{"n_layer": 13, "n_head": 6, "head_dim": 64, "d_mlp": 1024, "vocab_size": 2048, "activation": "swiglu", "norm_eps": 1e-06, "init": "trunc", "lr": 0.000838, "schedule": "wsd", "decay_fraction": 1.0, "decay_shape": "linear", "doc_mask": true, "train_tokens": 579600000, "dataset": "wikipedia_en"}
Each number is 200 + 30 x the weight over its row's rms, rounded and kept within 0 to 999. Layers, rows and columns count from 0. The size before them is the row's rms in percent of the matrix's.

# layer 5 MLP down (transposed), 1024x384, rms 0.0352, rows 798-805, columns 0-63
102,213,198,189,226,160,218,198,178,217,203,246,152,187,202,148,138,176,178,193,179,188,242,150,210,142,233,195,249,191,202,206,164,203,113,233,216,244,215,202,192,201,214,184,176,253,178,150,224,231,167,217,216,185,235,182,212,229,137,209,237,199,208,206,176
091,226,224,183,204,211,232,149,230,245,235,176,252,211,231,185,186,219,157,201,208,254,190,202,204,249,218,202,228,191,181,173,194,193,180,215,200,148,281,216,245,172,167,236,163,210,231,149,191,209,207,236,210,180,226,217,208,243,201,218,154,166,238,210,227
098,229,149,215,204,188,230,181,147,152,193,218,188,193,221,209,195,201,183,232,216,255,169,185,185,280,153,232,176,165,147,214,191,120,195,208,200,199,205,243,211,228,191,202,216,158,216,241,183,187,154,165,233,180,228,180,241,175,236,173,216,179,181,274,161
087,180,158,215,268,223,200,218,224,186,198,205,231,235,186,172,216,212,212,163,187,241,171,204,182,167,218,159,131,237,215,231,161,216,189,203,206,169,192,208,217,216,173,247,226,176,188,154,222,191,240,154,227,191,196,234,193,198,187,127,237,190,213,211,184
097,146,195,225,210,186,150,241,222,250,224,144,185,199,178,201,241,223,171,202,279,162,250,222,170,202,215,171,190,223,226,227,219,242,160,195,161,227,215,187,209,161,188,240,140,235,218,181,172,183,181,191,185,232,207,158,213,196,180,191,157,215,177,190,232
095,159,216,212,233,179,203,202,249,276,226,231,197,222,140,179,181,235,215,218,224,185,211,155,171,190,161,238,141,200,225,192,216,141,194,258,180,207,234,180,221,222,167,142,200,222,228,244,188,222,198,172,147,184,255,143,226,182,231,274,195,238,161,233,197
095,223,206,237,218,182,206,173,216,195,190,180,197,216,167,183,201,193,161,168,161,205,183,185,209,160,176,205,187,214,124,262,200,182,169,237,202,209,199,216,256,191,246,193,197,231,174,194,183,219,200,188,205,207,231,162,202,190,224,189,228,241,195,198,238
094,186,202,142,205,173,202,216,181,233,200,196,221,217,184,222,202,231,184,198,161,141,179,150,204,191,194,199,267,230,132,213,191,247,202,182,149,229,182,183,196,192,253,134,206,167,147,250,208,246,180,207,155,189,162,140,186,221,202,90,246,179,203,200,190
# layer 5 MLP gate, 1024x384, rms 0.0407, rows 799-805, columns 0-63
095,195,176,226,207,170,176,185,204,223,212,253,197,202,137,213,223,242,213,248,192,213,155,195,199,207,235,212,182,239,190,166,188,188,176,200,176,251,173,172,170,147,288,198,250,203,216,233,215,204,169,231,203,176,196,155,194,177,194,213,237,184,161,187,186
097,193,166,212,177,206,241,188,186,194,245,205,211,234,223,201,129,177,239,182,180,177,231,207,211,152,247,250,195,236,189,208,182,263,211,199,183,228,227,189,213,207,196,229,139,253,182,205,200,224,212,205,187,185,163,243,129,159,201,247,177,240,206,257,189
090,167,189,244,219,185,183,204,187,179,208,164,205,200,239,230,127,217,159,196,160,180,237,168,185,208,250,166,201,205,163,206,174,200,198,158,209,247,192,183,184,194,134,182,165,186,178,182,187,210,248,182,218,201,303,218,227,211,163,208,161,213,201,190,244
105,195,186,209,111,225,200,238,171,203,260,213,189,163,187,255,190,173,175,177,205,220,192,233,149,200,213,226,211,194,200,215,144,188,231,194,166,179,208,190,208,161,176,244,209,195,164,184,230,172,222,216,192,200,173,180,188,152,190,192,195,150,133,192,154
095,228,257,209,183,217,174,165,184,207,225,187,190,202,225,222,184,201,210,189,174,210,226,220,238,195,225,168,267,169,192,211,175,283,166,198,162,182,158,208,190,228,244,196,176,144,180,189,188,167,184,225,238,237,137,248,203,251,192,153,231,145,248,233,219
096,262,221,194,215,208,162,169,208,186,171,205,191,184,187,199,177,186,181,201,134,195,189,149,199,143,198,153,200,211,153,261,187,166,208,225,189,197,186,199,243,217,235,210,206,232,156,156,173,237,157,211,195,194,179,139,204,225,235,155,214,242,224,194,240
089,170,166,201,218,222,197,197,192,213,202,257,147,191,170,180,187,192,233,195,226,203,256,186,200,139,233,216,206,179,212,249,217,153,190,187,192,178,212,182,174,144,172,269,216,195,269,156,188,190,223,231,208,211,206,238,157,209,150,221,165,264,226,233,241
# layer 5 MLP up, 1024x384, rms 0.0404, rows 799-805, columns 0-63
092,153,182,173,163,213,207,230,179,140,163,216,202,237,204,225,205,195,247,199,170,161,170,172,182,176,166,190,164,238,177,197,211,185,221,220,211,238,189,190,180,222,243,177,247,188,176,252,171,177,210,196,185,206,187,179,229,221,213,207,234,198,162,224,177
095,237,211,196,256,239,170,181,220,253,229,225,228,194,190,184,194,240,278,185,213,198,254,200,234,197,216,152,241,207,229,239,225,186,164,212,218,189,226,175,179,209,266,198,220,200,194,172,224,205,160,236,198,194,196,192,183,241,201,218,206,174,180,190,192
088,227,233,199,158,207,193,231,233,202,193,183,186,155,211,214,170,175,195,235,199,177,219,213,233,208,179,231,269,168,180,160,235,171,211,197,189,215,198,204,202,221,221,140,183,266,187,227,188,157,163,197,197,192,195,204,173,183,196,214,182,224,184,187,249
096,205,224,150,204,218,208,248,205,204,208,199,197,171,199,166,183,195,190,192,184,199,200,189,192,205,222,264,171,196,241,185,130,212,200,206,226,166,195,189,202,222,216,199,250,177,223,220,188,186,209,201,145,149,188,233,212,176,185,243,187,149,214,199,187
095,215,195,225,203,241,226,162,204,197,151,157,158,196,202,169,174,164,181,193,178,215,186,222,199,233,196,181,259,240,198,182,217,225,201,204,230,194,195,218,181,179,209,227,170,221,226,225,231,222,225,206,268,210,216,182,187,227,166,182,220,187,186,169,197
101,143,181,231,210,175,178,245,204,209,250,163,204,204,161,156,239,244,210,175,212,156,207,266,210,214,194,222,205,234,222,181,240,229,165,167,172,148,181,216,229,142,190,153,206,228,204,219,257,135,212,208,222,258,251,235,202,181,193,233,192,142,162,157,179
090,180,207,238,211,252,225,187,181,199,209,187,216,164,254,215,199,162,199,219,210,230,261,285,194,276,211,176,207,168,228,175,198,177,160,211,276,170,215,248,172,234,122,248,207,257,212,180,201,177,175,208,245,222,228,251,218,146,194,196,196,153,214,211,215